config.yaml
head_dim: 64
norm_place: "pre"
rope_base: 10000.0
rope_fraction: 0.25
qk_norm: false
bias: "all"
init: "orth"
beta1: 0.95
warmup_steps: 200
decay_fraction: 1.0
decay_shape: "linear"
Each number is 128 + 32 x the weight over its row's rms, rounded and kept within 0 to 255. Layers, rows and columns count from 0. Numbers have three digits each. The size before them is the row's rms in percent of the matrix's.

# layer 10 MLP up, 768x192, rms 0.118, rows 516-552, columns 0-191
099:135155087122124106153135134089160181153128108137136156126113145051115176179163133113127151133107207102124055123122107142080172086129180092106151186128101133082126128190142133109135152080131087052153167051182157154120103108170171010070142114141125087089147084090171173168146069161099083105183116142125116121197121101144162113109148199103166143120104128123136149125099136127111093123149137156125092120143121145183118086124096116125106147127161095180127155102093088148121162103138129190102116154172120113127117144156103140101118134119112180143151091113101124074090087077142166136
095:155149093108119120117106132109043141100086148164105161189104101092116114144098144148131116145120127219110142163117120143120159077138149135116110178099156117122129109116143130193115142174121103126122123147051108084136110081129194096119156155137124128147100135102160121143109140130152122135173146120136108158129103180106209146082095172144106091060141165038135115108127125110170103121185143137109089140160071132099092136114109143109094126194195127127125173107093180140121156170207104148165094138141082123126041160208111098159122073194203114125105100149137143117151157084108126140
101:087102153108167078119099077102118109175076083124136121108172106059160173105117074115181158089121135124110113098163126113152071153157095149132112145112121102140086196134168196131096137156141136125155121184118120213131210073145136138080120167123144125131143148154098151114158099197128173115139197102178129109088133148156152102167126140151158112123135162118044170139135154054142124132149095161168098163085119097104137116119111137139083101104157080085160105158114116121170103118108102230137091167106142129108107125137112082121088186119113158125134073144102116097110108122119059172
096:141120086123067088164169118155114091143076111146084169159135104085118168138138134111138169166122013141126114117100114132135138102113099170131151105124118106175143174133107159141100162147093159156148119134104121108090159071118125092158171098134105134135070132106120197146104156139164117132139129078165172077105140141099125125135104158116099044160124174125121126090070101133089110232148086210110114185143146114184122146157140086089145131089141062052143134117098082133081222116117159121141195125067170110137133147131106134160119174154130146119107146139193114138109130115111124140
098:100157091093113136121120111094145103197117069110213153108156176090122200101179131133156091134087164100148106137112090132148111102124131177156131145090192137099148126106134074112140068132062132116103130127109156087126113102110116177113150049085109156134155177175181122139139127116142198190141181130086117124114143086138064140174125150106149131148163170162157074120073145147095146103165114123118138120136203146093136150144109072176175106107089060092157170088091086103153138117052125158143141088159155082086169150146117113103154160100137140128137103078133134098140098146154091114
089:112070120072129082079167083137108148179132178132099094092120199132098074141094145159107142182109160148158069100079099155127139098154145161087117221109158086162154151140161107100066105125164171177079135088168096166137109141127098085148105159135079082171118117110142114106090059158103116154130203125123155093107127121145139108172152158122109103132116134094143146131139139107096124135128167193127110095188106110101129100149130186141155148184148162191152151143092142125095163131107085136110135144105142121170089194096078102138050093164123109096103081101098113085118132107075106135
101:148100095094143150095175179124172142160126107044141077114089080110141145107113105113163093130175161188138102114083078135097153071109106099139101164174071127172167129051126113158126133143147101133148144095108141151115077092136108124101156036101146137143145102131081119139106132164160137135152162129075152132156165119118111146096133172107138122138149140150125119119073130084084111118144166108167053187180175143205176112135174148191134117160161089103085092156103119117128125184099113155145132101113053083111149151116183125193140154051157136064104132147149129109109170137119133145
094:099099089155106123108217088141107160067151154158147146106137134128112136170179133092167150208167098120102156077116115168081121105128121132134159097096094161139036100154202128192102151092145083175138135152043120066115123104118113090120105131143130083142138097147106172124102136168103141152147065115131067120085114108110088135113127150110154156128184081100146135134120138066126108107164112115189101150139152147095088088139123065185152185115106043114096131136154168136134095105108115125107162123164107139137198183122107126130120124130154096198148155142143101107142134112110089190
106:102183115116120172119078126079079119146150116134117111147152152157086122153139141110091123119082129068114108137075127130142123166149100058127166102077110108043152120137125155101091110105120181148142165094104073151154167169110113126127096143175120108128144133102151090179085105120137148023085110164139151137117063164126126079148172138132119139139144090166168158108190098152092082166124179163146133077146133117102120054151114162158182165200114127126099091144131130159136132133131132042124124089117161131130197103115113146135068095140140124069120177110051116142200137150118081140
104:140156128125148196104097074098101172113187100169092106155113096185199160127117125150150187104134088112127101135114127091109142130081109119114172155138163128120086107121112079081142165133109165174176103139143098146114091186075050114127127122133107162180153143178165092168192101186164159113101157102107169119123113114135127132176154092152173087117125107097124140136200107209122155140135156108096119129100141153128099115115045140160077135137144120123136049092087054167124130147118166122161159068099155173151176111183169075109084160123110109117148127102090144119127139081096118123
104:053168069082080104109133146115137144134154140113140101117057145127133113129120107138153158075122154107099142116122062137185154135122134098087142119112162130114121105134087158123121060126131110138113144124054161156112160135118174126100118132135174134129143155161120133168135127097145163128119138159192120195103130056135109093136145111202109227069152177117089140051089088125122106087098187120116050166133121101123120065138125163138147113175101069145167097108106128194148184118117139082122126144130096125153121109200144203136214115097138129166181147137118134116146100101150155147
103:166133108127155187169123111074175150095114092193105148116161197151150116153125192108159111110145136143167061154141097137107128064131152122173110166085182139147175083137149136108103110101172137138131130127110143126112093108183117092093087133105122167161136126118118095065158108153063099168141140155165128136116127164099101129116154130121149116102177160097175142138130146122115174101157075093123141118099130145035055105171171138166116151149135135151111104104102126130138113149130154138104067141199123110109194114094143158144120175187118132048192180098120113105169181158214163096
102:086140086106109152114184161063093148163115085145214171061099118023134123091087107094122144170141173122151119115057133100153083160158116119140089151176112101111116168099135105139104140134158149113125144090110084170118119148111204064104081088098147107129110112125182192163189120137115113157113173081156165113128085099115105116125110118142133174124067124128151133142168120100091098148139100166100122094151179140127119121129121122085124144213129105098142096144144095167133153121171166150121162198130138140092144082118164116163107140171136126118126139132129160035146125104195134180
102:102159115064145158130087150078155151106201142143101128155090150108107121099087097146165126159108210134122179101138211158135148083088098154110111152118096092045093149119170149144108141075175193094126097131127123139091138107059045158153141112147091081106139153158107132185138158073099092127115171158128099135098107181150110124119112112160110095173139108178160139125055153130169127097087136118140143163126131098178089179122087167081078110121107164118081103130100169132126185146138146166131138112162127182133111110152090141098096142130104119149126169135080090135150129171154211124
096:120159104156155115075115152130134175158098089099164136127121117132173183153113102072140115175121100103095108087063108145097198159184138198110152127164114129154130163099123148104116128145131115128154111142075063096139131091131108109096137110143095084190140121115165099105159095139087148082187115163159132076087194122138104103095102155156161122091121152151170134151106088151166116077175214132123087074104140164128167139152174172106142106166128127117088130074137123094099153090121129152132149176107134103099135126112112055208050177130071085120136154134071103096146092160076125150
102:148162145140161114101130122150081163137075085128094055135148151123105168098080130119133171142117102127095133137164139117135181094078132155176107092120154031036165080126117117110164096167204214153191106133094129105143195130161153119104139141128131134111143159107181064111091169178140150124083123060174089090132139183098136160174134106133142098131071084144174122094108120140107071131120146120145117096127107088065174085126152092114141127157117116090146156095104186172101142165129103116113121110062137125113094142107083167120106181111116120124112138130130110170101096115104171085
092:102124098137169100124119133159162155159040129096067153120107131131140112139128112126177146130160106158128148166157086139139126095199150137098152161164182165127121104127053082135135154115140120159173102117088081123181131114113216098032126104104159172137115159141105154109131109112142174095094161139169107114142114121117116140146232042133135120120166156166183130095099130167102131164147112156128132127155093141117150145167171082156082054062127147145144147074128092137101202073090093138144133136110110142188144134103161133137152107098181124112085093126141142187116115147086146081
104:163150074164112113200119131131143143128092185136072138145143079071157163144128123116161116078091131145140204132168138163143129101112145111187049169083123108098123074128105112098150105108144100142134108084128124207131101171145068143140097136103166181132120189121150073152146171153114127127105151165075103076155142154215131132150136119114106081138099152099142183114154151139080135137129083117161190169135104117108145116158120108131172118194150130163109103129134110083153145076150127162088102128081145134103149146170188133107089129157184205125175134089111181179175090130126152095
097:132120203147091117153170116089141129174119144100180070117117071103182089133096130204104139117133163094133082133103157109105121093157112099178154141101092121157098120133185130130182069136154103170148129100155183138070192175115199133143112158132101086132088163076132073151081076173143166131110125132137089136154123119133163089087106201089110138110137192115108136099121113136082095132206107145141112167135162135114137090114161150099145174142111112155183106134133124110070106114141126144145139131113149166114195084134092110147121133158078155114158106026085062140130153108138100106
097:146101084085176145154134112089153136106102090151171092146094151129150138095112082116133086127089226106085130111140128061105144141128048171119138156125178151145091109157122081106094143107188168185110163102116133161125131128123140190090143177117133121059101199129096091139108142115109172132104096112161144156154174147142080122165130157069115119157182128174080156189082110160159117124195099128161094124085110155101142160093088162137063138157096097095111133109151103152125140133127169156163159077146152121152088155166075127112081198170151132152143123113113132098076178176105147102
107:039146124094163102146138161110062145146125106098121072151102174144129115148135082109122085161170160106137171080134134078116142123131191137111102159083145135114141160127132123028146131147122134078098101149092146157138145086122133128160135131111159121198143112111088125119153124130180149105193092149102124147149160134095050065155093125114108128086133114167121148131122076143095133145159186173140084140165167124137156107102137118113136166127097056026162128108112149109106075099150209141135179176126116102131111134133083189095079122134143214149119102114088145152165155175102087136
109:137150168160134143153103124072104127104145190119127135111098093115095168125148169135155095160171138119090148184096122137164147157113148111175111096105103077160051081170141112150133170094116094193149057130161083185154059113142096178066149126113085114119151055132150200143040092148101145138149118133111163139100073130167108117173166187120149143134128121107112128119130093112082121168199131128094073142143128149123125138174134131166110165155131112139104172147117171138102117071112096094101162153121092146089126068144122120115187073094134145163144087038134160110149100089150119113
097:130097143148092145120141074141189135106098086144160119090109188092183164158094145169153096134192116147181116094075103172159150114070117073058125129118186105040072123103114096170147121115124156119107069130120177121081140084125144138141152105116135171162155120104160163173117196120165099157168077150137065115126110153165138128141115143136094122148144053129115115122108154143120118170156094102133103101097069150145142175186178132127176131116134110045121122127177146143082151126109139120146097079138131097090083110108076110069111124078139119121115209089137114102092138173127099118
102:083183098128120163070153157122134098110128060107107101071120118145121074134149207126137119161117143115137148174113109091103106116165147122128123153147109185146155214154115118079082174132102161088100064143063122138144133103087134096163125134045201142145149084105105135109122155154111146112202170092097091140094140135130064103148163083114172190058102117130066128115123140109106117045113213145156141133188116102112124162141159138147152141133096137127177104144144143141143137108135107139119116133161111112174170106134171151070086128098133155135199124114119093141117119095155122202
099:096103126112171154163171117040131143185131090125166083130134136167109180140140148108178134133151160126162100148116141100143111173137122121134031224084114143136106163072090107107118174114126105099147107154166155156100153052094129160169091130131160104132068121164056138131188159109149122144124084121175200150102132143117091124132159138120163089149140079143059194137063118172077173082113142116098186098132123131136080153127117156143086128118137114112155109112083140123129119061096113123106118099127064115093115109151144173094125110121112107134156105073094103121140117177060100113
098:138101165096121171157180087117149119194136090086096083184115147160112102133107138117127116052168121202141114121171073078158160151134057162085140128090172154164059113098127125093139121181174195134197133145185123209071112108131165137123138138115159074100124146164165106098104071129104166094077151139147094147137142151124062098173112120126112182099135166199145150070118129098126130099097146120082101150150140148157182126163119147155140104122156122140128139106071154143089128114121062150152115170096142166119135111147141106120135163154122114056140101135138147111126118059155167151
095:132155134137139121144127153194170156158092155138089115185158127154151121109049113126087151114192114159177100078120105100105151068115123070119152138110169123105149158175141110112131088105118156113106116155106125083117145177102114121109127085144140143170130096110173089190082161148164052147163104131098171127107146130103211074144134120100125065184142099154102075100135129145191070121081076130106112151186144166158122153178162123137131102102126105127136098145096160144095142096155103082077121180174134103110077169141174143152113181164142109111099050074108144136089124072167169135
104:133174088137154128121093142157121152131186107132148123122163092221144123149088170166105120138109135087098167087091085084110164128119097106109089173162133119158123148190107100101089126101142139159180202149121118114049160044156145149107141056101114170153146133065203149119127180127160124140103079083162113165103095163086123086157131158153114141120142123097118081108171115107133101128084147133127148133130079123144060114144152149138121087147143157168125127172091115183131119130133120075126154135099132114086100077112154201069199135101175109085105141200151103148091162097101117139
097:147121121129157175148158136190105151121075120159207086082128110102154165131106147163158145159130152104175167154066092066145073162136089106146131138116116133109088104134142148111108073074108126069111119137068182144145105125139089162118108213151123141165152173102117117113134082139152109177095135142125138161117089121113197072145124074128143140029094152171141174147084121142062152109126077103184096155135096138131137101107114180168181138107115159164070094105095127166146134104076137094090145187127128080212109073115125160126146148130113117162128111136148110135161160099093151115
106:099127119111128158150166144064122103205113107159107079175087156122145117159148110077094118142163160084112130056145105191170080146098205213136110093138092124124092073144183084105100105158099130066120143081097124138082107090130110147154144131118129127092085180172136128099170161140148089153128137137164116090070143137111137109127105127151171133076094130160166107067154178121124053111110119131098158140132201150118126139123162157086105164162182089150179124119088129077115160100131142111148153122149125087114174158117153094117177144154164079064130177128144124108095142155175155078
101:124119168134154170114132126092097108119145126117149109143164177088069149067089103152112196124106187143102081088157149160072098159156187134116150166133082132131131153115154115198119129128142191129134183218152087077113170098095117131081162131114204075183091135150157066111120126154123099126139113107118100175174064133131138172146108137139129130177147122137103166114119115085139069128123158087121096133124069152119116137151180114068138124100177081151136107133156151115135076143076156187158157136078118115064147116116152065119153133120212163104098175124164169132154122110121145096
103:077117078164174107139186109100092128131100156165118091122132109145126135099083091125147142171115161120173160207102110145162110160130158107079139133095131070146115154115156111039061128098098137123138171142141079141154107125174132138120154164124147147137155141152231135175103083164088089126147119098101151127102167177150079105116173116111147127155090127134119046063090133123074171168122124137137057103158102093167148211093151124115102136132119089073139111153080133129095127088120153140187112124160140125161097120130117159142106137105109168119101091099224197114151119117166102125
098:139105147148122082071137174117181100089095122126133084177136121070094097131123165159111123071128128092079085090119155052131139141128104070123149100161144113089141146131093073112083067155138103138160129076065109100134057154127158156132143102183145120081176184163152092110128145080074176083128157102196103143169052123159161149115135149145134155179086100129127169118110154101125126091078157119121113117109067162127079130061140124146132128136164118130149137163101173097092092157123136141138209129111169116134146066145087104109085181115144169129130113120184187131158111124160149094
104:084132082123148166138135068109150137172105115129150123131160137159129104134128069131107170108114114124073118181147067176126149171132141134135202121175113073120098140075168157152176123149131124113104102086134089169159122199104096158143147165057128181118118139121142179145095137153154173129147123124099136182099105140170098180097113130078143197083128177095123116090144114187133147125163110158197095171140133110169053132183103093146120181127090114069087151109122196129113103101087121092111145140132122054123067107135156075103121112124107184130103106095112093145117038124132117113
088:190095118147094138136153154161137124127072075193153121091147099119051137144116066116147101151136136088173084143174090081089104058156120114108073149137078061115129124148079156158104118124218153166095116095122098151220118132133108148112178111097144101114140196172121127079147164076096132112104118116115169141151106201100116102132153114150093153118105146126129128117118141106089074124140103137148124146169063180122142136162144097168091156087139113192157119144095165096114102132112128172104129091114119166101127120095107117114116127099101063039079129131135206110154120156157154126
104:159100168087087114147097123140094097138112103115097159110141075139059133149102168132133163102076175160149105100085171090177149151158162093177137122183128185173119104118049112127180154104151078124116114135131109145143173167122103116126125121063113115137131179111171069136067071141153166138142133136121106100114178107128159108072137125094129117127165120125079116132123158093159114093143101166109172143221170121113062137127151107202139126096155124219132135101105127134144109136109120130153116118186150111067095180132127188073085174111153115094193099109114099145106164162116062116
092:137081147118126185113102200094085134130185132113149132101136082112091156152105153169134173103084099164121102104120122100096091069170071196140131103181111133137156161113146098144053187146160113099155086122098168095168143126158079148097115134154131119075133179146153158121112144139101118087142125063116111118126165095082117106131106193128178083092148141170123141140103080161066065107190167178156102141157104145136153095123127132144164145131169125111129085082164142078149159151155128166102182121106118062197126152100063149117096045105163119095098091129144114165137132169124115127
# layer 10 MLP down (transposed), 768x192, rms 0.0998, rows 516-551, columns 0-191
099:145103109106077167127188138132194123152172154129150104139139154146105155123109099120129107130161173147164170099131088162170110101097087048116182150166129106166089109145178155130144140123176095082150113127181125077145095076155142174108175151083048105123093080190172159178078154158102128164195104091176168162091163124123182090105129102103142111141163112113118163088107138115170100176152132182144136114121129152157086155092152086136154103138169106133151150139095088135166105121101166208105166143123103144133110164144125115108145068137107126102100087073135129042140078094122096150
103:138151098108120221173116091177091073116120088088077125155144147140144168074117149154091120065150185121190132144112061136151118114107146125169166149103139072115156135126084157084112119168060130150154086161177126118145144167134133135140142100122097169146100149130134110030128109186184198133149169114153174127132135113147139166104106148121126145176134077139119142136132179123146152181134135127107191090179117085088155092123135137119051130129135078205150122149166132110137124163129095131179129130156184153154162147109138144133127119140105093092093092172139149174076156068145127194
108:134110111113112141124131101153082072117151131156145202111099128120102108142076148107071108131101027167126139181149119136162096132078160136120127096172129172145101099071098131112139145079160093093115206083114127109160104102127126113149164118116184188144173165119119114181115172171129041083088137164101122146107169115128141112114121085152156094197117069147161124168149122180154185098119158120143150094058164106089113099137093163142109144132078136154100151097072124140077104125082146134159175092181158104134136159098200085145086142167135126131142153114136122203101129111096100144
101:133116094099066114131143171067151148112140150163142120173119123080148115135138116156112147094150089124138108066118130151127122124167050094181117099123085185078071154107173165138154197179092094126148160110118079122148151166094161138118140107135099123099103138127092087172192105152123086142070152119151070113157125061125109188192133119120119099071120175091127117180108148161126105133116118183110165163108078163109174115107101093153113163091107146150147126112132120160132154168100059179131200120079083117159171126107162154144089114116070125182114093098108151121118123132219114094
101:129132089121116141174125119064091192104161120106171079120113100089087160085117105168162061137107159132130163111155157129084124156155120171132149120140182108086162111134134116134192105109149135127116155112129146107108125106155144065114161118100130131200068060122093094073146145127131117109092170074126164154101159143209131139185142170109165147119151142097093119107164108135160135164088157154116155085112142068154145192207189120145159094152100157110097096158151114153165115131087167100098120122160099050144180172146170061144144143123099148079085092106162110128097086106162173161
084:120102128111157126133147146161069052141172146090142179159146158140117100164164127129150095161119094092080083121153162090098126118127122131197143124147111131102121122153129080133144155139144117123110130116066185111211205089107117125112102126127134089087159088124160144116176182134161132113072045142052149140118128147117139107125120175152144118108123079083112155136128095141102141071048115093165122144143164074148148123120138068107130127112122118139113122119106192097133084162156089171124118174135160141172063163146142174067170162035087101134196133111174127108087115118152138077
115:102148098152143129100124081139127027149156111132107109125130131103155125136132103114164116120160112144113166113177137118123100089101074133128145145122113169110135142149141174089107094093175161158133111120069171104176108107118128161111133116130089174093137163103130109152112165059135134168161130159101082089065115072103146090149103066151158137137162155174094127171195118133134086147131082139193129184129135139164155158012146069127108115104090149038153196144143123068146137164088093113169108121165087085192134140152106136099127097137119106130172161129152101111177175117123055145
088:101105107122138185100130106147125170102127165118155155146142148118121145104162122138164133105149118147164148126182150116099130184098156168136122156138122175071151194096082110124160113133123139107133088137093115135148181150157143164144159087140066122136135064084101106102161168118112160049051104178129097119169142169079122174073131121056146088094100145112122181081155088171090201123097130113139110086129187131102185127109140186145121157148109104090115138218147123123070080165172192136171156153139109138163111132086132084167165117089153145062090098074146127135096126137151166138
105:169119146079115148149167143117165053109104080128089148075149137069150154144082170146146087162149118150080110180100150132193128123145009135149180082145096097103149024156160188126133153159134137155112088128124159140133191188125129132175127140125070141074148128099174107099152144099083171129135145144111130165148093159151178167136109099140077118144094141171121130130136122079106125150161094176095094137136160125132157099148119129134160127120150117122076163159112156103104141135160132107103164112123125162180061158090134094140087113113156115074118147129091180130087103053094185131
088:082139100115097151094153155116150244093111138130123108090170122120153170104130160098172134119170110144138142156112101129111116111148082088072122103108150176147120095121110145151116115150140124105108137128100146144166106168074182066113117165073073120128133166120141146134043105070139105153164149098111105147125120109119132112144189139178167175145134134100079128106230115191139097108122132128137155142136110133207144168097147107128183176129176130058126166123168049116145164173073130136138121178138110102089116141100131137073139098091066123079089138082115090159119131103082177104
102:082128161105185116099169129095106092139143147140120142172157123089132147108152098169126230183091124136134145126152112100118113129123081155149121111149146137136197168123117097146166115121161159133152171087122100096120082079148113127169121109093160138066138104142153097193104089192098128104070119126080101117087055152124158159116140184131121130171111114098113154173141170132137147092136132162122161133145098170095055189160062075125190101116123147127146097209098080129140111123115144116167070130192122086179089175142148072175126059104103159108102107114132114125163177100125106104
099:154093130109100072162129138127160105100145106169076091119209119181107150151169092144189108148192111092174127108174124142130157114146106143108101148123122156090138164113154110122149121124121046093120118122123140124070159151061144097109140128088094090109150175141125152161138121108100142130149080127117133131142153155169191052105156105125099115163154125119064071219107134123143126107113153188120161092169115083089202133160149135131119145129071146132148101164126149129131113097151108161145088121159032067131158112094095146169106164157120151176156101160202154143193146089114075112
117:084163072150134131122099163069156012167095165142135129145137095148060148085115135188099180130176119075109108140149133108138107092104120142114117093169105121189167123108117070157115107120089129143132122119126127148182100156156108162098067145102122166077124129143175169154122180122088094166118160169154185085152139160157108081149121154155166113159152108153059151115099128093127120124119119075105133124187130146086137115102124110215130109169121116136094089150166109140167157099132118129091092160129114163135092125153163153090181067158168089122155142131151126189115141171051070166
095:090091132133124141119069125107068100167137140089114132152131159106207106134123158084159090125182120171120161146111114092121094212069112154147164126149117112127101178094140136132167123166173093169103154122094099102078175158140166107070111131132127140137132207165111128201176114132157145114088140134139064133093080140101092119149155095103154104124085058149126108149119104174127075206128111129118156103122162069162065116082098096146118129228088123145121128110104162123096134131101094140140120115167168134141166150076143133142155078122094123131158148094212195142146124133090148141
096:135132080190102076172111094066129080141116154082127115111155121132188053096102123122119122140142124194074067136133159126158210086156112121053127177121165146137100125138097087130106158176116105152169136149169195138118124104173112138140127110095139178061120128132118128110142170139097129145073103118124129145160094145161148149123078137142146135120112094144200137104077101136126144095128116181184146183164201080094150096124167106147105106142107057138132123112124071094114122137183172139139114130158104101142144106136164215123127083079156169169146105134075118158117166156198138131
101:171102103139132151160152096152111079149051117112124156086163127116174110180164129120164140151126118142133161133123083151149163170117199110100169163113092160071087124109134109157154103129177129119090202128099156143115099158107096083130094153150102175080141089163182119102176145095125155146107076198123130128145127101103153164144123166160089123095090115143171113119085151076099083102114116135045140057141132149141207113130142155112136109149155195186116138186140052170146181123127120159146106141165129187152144173161173122117129109143153153093145142159033142152144175116122122155
093:114142129067138059098158166182125095103111109126115110114132097117097116167122131161149096111151146146149178171144183146156198125119096086103108116132158187164104118124112133097158090120106114138141098105183095093129129062102133097167130090138165136195173050179166134103171152222113093189098099119088190164171134149080163138109172165140086175098086146095146145163122150058131103140107133101155112169109139096070095153161110104081119131115145196134122099184109119126149085173142150151114147101167123087043127110081156113115089130118152106188104103136093135136098124136098145121
103:174166168150157144092113185171140095161099155080069149119139081103085162085110136095180163119102167139153136150130114081151100133052161159095133168147184102126040155154098089118133164109107132152143108160122077111167127179117148129081098150158071183150158154091144139154110140146091159162118060190109137103103094171148170170126090128141187095107180098110165118099155177172112158170126154139092113197118127135105085122098113095115186124136182114173151168125143127137129123177165079156108086126145119131135150095071183139095047157124127090112166124116104126141117109151099092108
095:086145103145138151208124088161188075110098135130114141097172163146108129155117144157208086169055117117064121103144101097142127115119108152104100149164153117065071160127161092113126106132143091114137194125174125158144105138159161129177108062190142142131101142179146145137148143089174133083123113062063068131112134114042072116150080116172088117140109117110119135084096135123176142155123070089096106147151092178154113146104131165168134130105153147134145153153078132126071150152175156139107102135063126144103145219141137136158141126138166138134132109133117132100098176072076164150
087:091159176114087191143150110125124139114115121077114144156118140085150117121169144140093077079115188064186083105103088139078110128075130125176070152138061154169115162097160070140183104083110132127118121178087097110162109134071107082103128145170133119126111109138135124123096117118134141110119151112111122135141111097105082163126070156128136123108078110161154099115118094110146089246122152124067145155169076124122150120124095161122166099147150127118092077114127189129114180176091165141110143215108132117171164135152148181175153084151118162071179183109115133082178102148117114129
113:116159117053104215141123183126057125159114145126126120087109148178119107101121133060137122098136127159135126160103094157148155164105118117129105118115141157134136111162135168068115116164155130106082145135078150202120159124138139168096066113110173121109098126131090116104098133083166116204151042143106084104145134144182136095153051137103109130077106049141065106168178148090196114128145168138196135144107138136204147172070131152132081134117123142153110119112127144078093127089091108093148107170138127139165142098161151125145136074152159136067098133102126123124127121146153182194
122:220093116111089182144121110083091000157168155101131122101157116113085130154082123121152138136086075127122146139184135095095153097096113114108136113128093153141107125143125144125125174086186129181064154158150151113151131206143108168119119146145076088133177136128093130088140100112141155137129119139139187132066135074090102150181133130130125196130178154225159124119175150094150109115130153140117113118165150155146175122122087143148150161151162183113169142122145116146084160105165140093065180132136097070100140132147128118133160180125097119098100147094114138166118116090102057092
087:123132165124079117153114160180098152175117189080109121144148067181126044139092134139147182086109124148144068191120147135119081179086104172094141151167117165111174116157088142092102111109136140146140113131178110102123099164138115106112066110137107143185169089104072140138099103141115133114122119105175201119115131135158081146062113091097140101079090142141143126061117041125185152118130068132184096125119161094132127157131125143086164120086153141156167122152152096093201143134129134138141099155122155112101175171178210134170131136118117124087111173149135163176138125125191167122
106:135133180127102126132086127095112138151103109133161124084143144098184070120119150075113147152149135153157193151106109162132115234060106164105141074131162076114151108113124220143131169123163077135110158083133126134130101164089150199126137106106200148138129097122147144105135123124125132145173121149150155135119110076184135145129120133114113098192149123142129100194113125120064112137241126126076124159123186159166099190127057127149109139126109133152189108145131090051145129134065119112165087098070164137096090164146091141086141099120140109109129143136126067118121129162127128165
106:106139081155132196192072093133121125098188113126131160173166124115131150138130199139140124145097114088130093078120186093058099105149136148169107056103172093098164119184128118102073066066145112125087136168131106159142144132138106152109102133146102142087141155126116154120142091183148113147108132131134134172162176124175142119137122198114150163147132123149160127108146058102129101181105081138158128108112167067137085117179131169131116063106111119096127094105166109098069166131214227133117123080151120136168147137134154055132136123137140114153126143148122111114117193168195135120
100:123175160160112099125135161135119083113103169127168169069157153104073146103139078125093075130136102131164107183111100113163102137122173076152187134181158108062106140129080162120155100140103083111086116088179143102144110090141097124130137092112139080163112114089145153147085154141115124117164100120118161136128127163168187130094131121142218170156095112105096150120104097177127205148189094123126142078143182074103069141192136144110067123138091111114062104091167153068179083117119147124136140167127179149092109121114103122060164167164143132196100149089089109143114128159100106118
096:070072149158171153112160163099117030204187180076115112113075087125095133155163143164144171109112071135145169172146120131174096168128134122159085076135128108088173106053115161109114132134105132171139091112150131108134138094122164149189180167048054156140166089112129144108104107167135096103123151103162121128124121105147116132136109099119143054104078165132147109107109129117094127181151182123114096119116170118143110124123124169145118177152074082071104161117124153169111141104116137158160123089175138129097130110148098099089125167138128098113145094198111138191208115126165126109
112:147130123126163099113150135122094139109116104146114196079057140109125179140117085154086092177161135068146143101101138114098094151126113144126144133090181090113113173157148127120196053129122117096122083166142169152149161111112142094186162094125162164076140125133158145102134123146127139118161166126186137160145143087069090158168038128167178148120141107122110172088192157147175126109113124105158193144120186105046195121184081186067090123104154208126175102150152168125113088151127112140176134118145107180096116146100106149080127084134132123160146090157102154157132137108137116141
091:063117150131136094114144121150126151148176149109087120164136027172155117072147109130191141165148077098146057072090210117135166098120135124124090147154092155155140099073155138110150155111114151169138076096105123108087113117159138131140102133125171198132119120118046119128168148096108095132215135128151168154108104120123061155115098118097135131157129125100161105134119116163138128112149170102107109130070102106121119113195176125079095151148101121150165161132141144124160067099192088163141117110145133149132044195138139126158083098104094129097083189089110117120157106068174112110
090:167124094124163120120136122182190173112107107122127100075167088132120157106112092168137118135141151152098170126082120083094094105142169139125108082088144153197132137049100133148166133104081177087127129106121163100182149169069128071141154120101176156136046084127084111119108101150154149103120176095128200135186124145199127128133152078102110105107158136112096137149135174101173099113144101069130128092136079086119159177170152135190098153108136167116111109112160139171122090117148157112150107136167121133115181095140096132119163118119109147191131090184118193108077038143080143095
090:089161064122077158123219143176148086104111145142172092072114084150077126117129129108152117131130117212076134104151138112192180105082130096102105115104126109205132082113149124116117123112146105114119083141166123099115137156122169074120135168166119112117101098080122159116137094178134088170137132072101124144148153170111141121090135132102124166167122222110050135103121135112092133153143155114102122120115146124143133195116181151103123116166099170150141181150125129116137148119125045166118097145157150138109103172109117156091207144158087128188147161056143080178091111163077165135
103:150156149138113129165146184118134133147083192151144132083067177099126125124161146132169122079078180162103097114156120128077152138185144073229162130146127106103172110104058172139157126136179124159147099147139172132076117134064097122167077143145106148122128097159124055188119140140157136124102123172109125116169105115132192141105121114118048142179128080158146136157136147144153074134144091183122133067091104129088105162191100150141125117090065112169164160141118125114141125119135206128153078144083105175154076096079128115156093147123155097167181136122109164110109136156095109124
097:140151105133119125106139124080102029111165082148126128153140176083105171130126152101133164128109186193139143102166126179158155154162113113158087093122092053109108147077147109153107205163114105150131146099132148147187133060122079102097122123108114091162100137123169067111107161080133156089146156140142106148080185172126138101086110156121116095147139168098127113141134068120172152132156113117125166163055125101105205155201068048094128126176093128124141112141151130128155128156113148077121066152150109070099156118169123175077104195142161166131110128138136149135143112166120115148
108:167145120075126092063141157092103116116079104183179134102163100142146110170157181123121123064107061137095081135092139157123114161174155148159120157117127126122092158202107127188100132138134124110127117114132172146146157146189118081100160079130132098111095112170093181150129103156149156124105141065082200062157146126120144130162138188168082161162135124089156060163105155090161131146111112088083083140118117139207097159117126119167079095061079142101104152086141092134139146072152184083115124146076082110137084118138142113175084099154122141118128093180087140120105137160145099139
090:135126169167111128124091074095146021135124159146163149113124119113155187141110118067159137144127184130152161125135172114135123147108160135135132145106162141104096174139073124114131118131127093115146127151131125062091102132175136127103140144152084113140157095121119156087163183176159126135087109101125098103156126148047129111102127178140157089112096102182121145131088104078123112196116111076166144152088149102053104111156069128085199185129097093056090095160125175129140127161197162116130140139171177037177124197131155147066117156146099135166193126109108121119133152120133152118
109:123119160138129071158113169129085077149157098103118108115109117106137103176072144123109176108142173124133113072136109136114146159093117130129157164169148108159151115091073151140118121136133104133082077098145053116116113193133121126212160127125164130102106102154166115107141169147096122054134122162176163116114140182132122165127124101121105148121194107154120140101128128172117071135146158156097083172090230122182128132115130131066109073066184118168081140151111173119132081079155156068109155091109108071094145078132146071131140205052146129131122121074169112130115126096126105087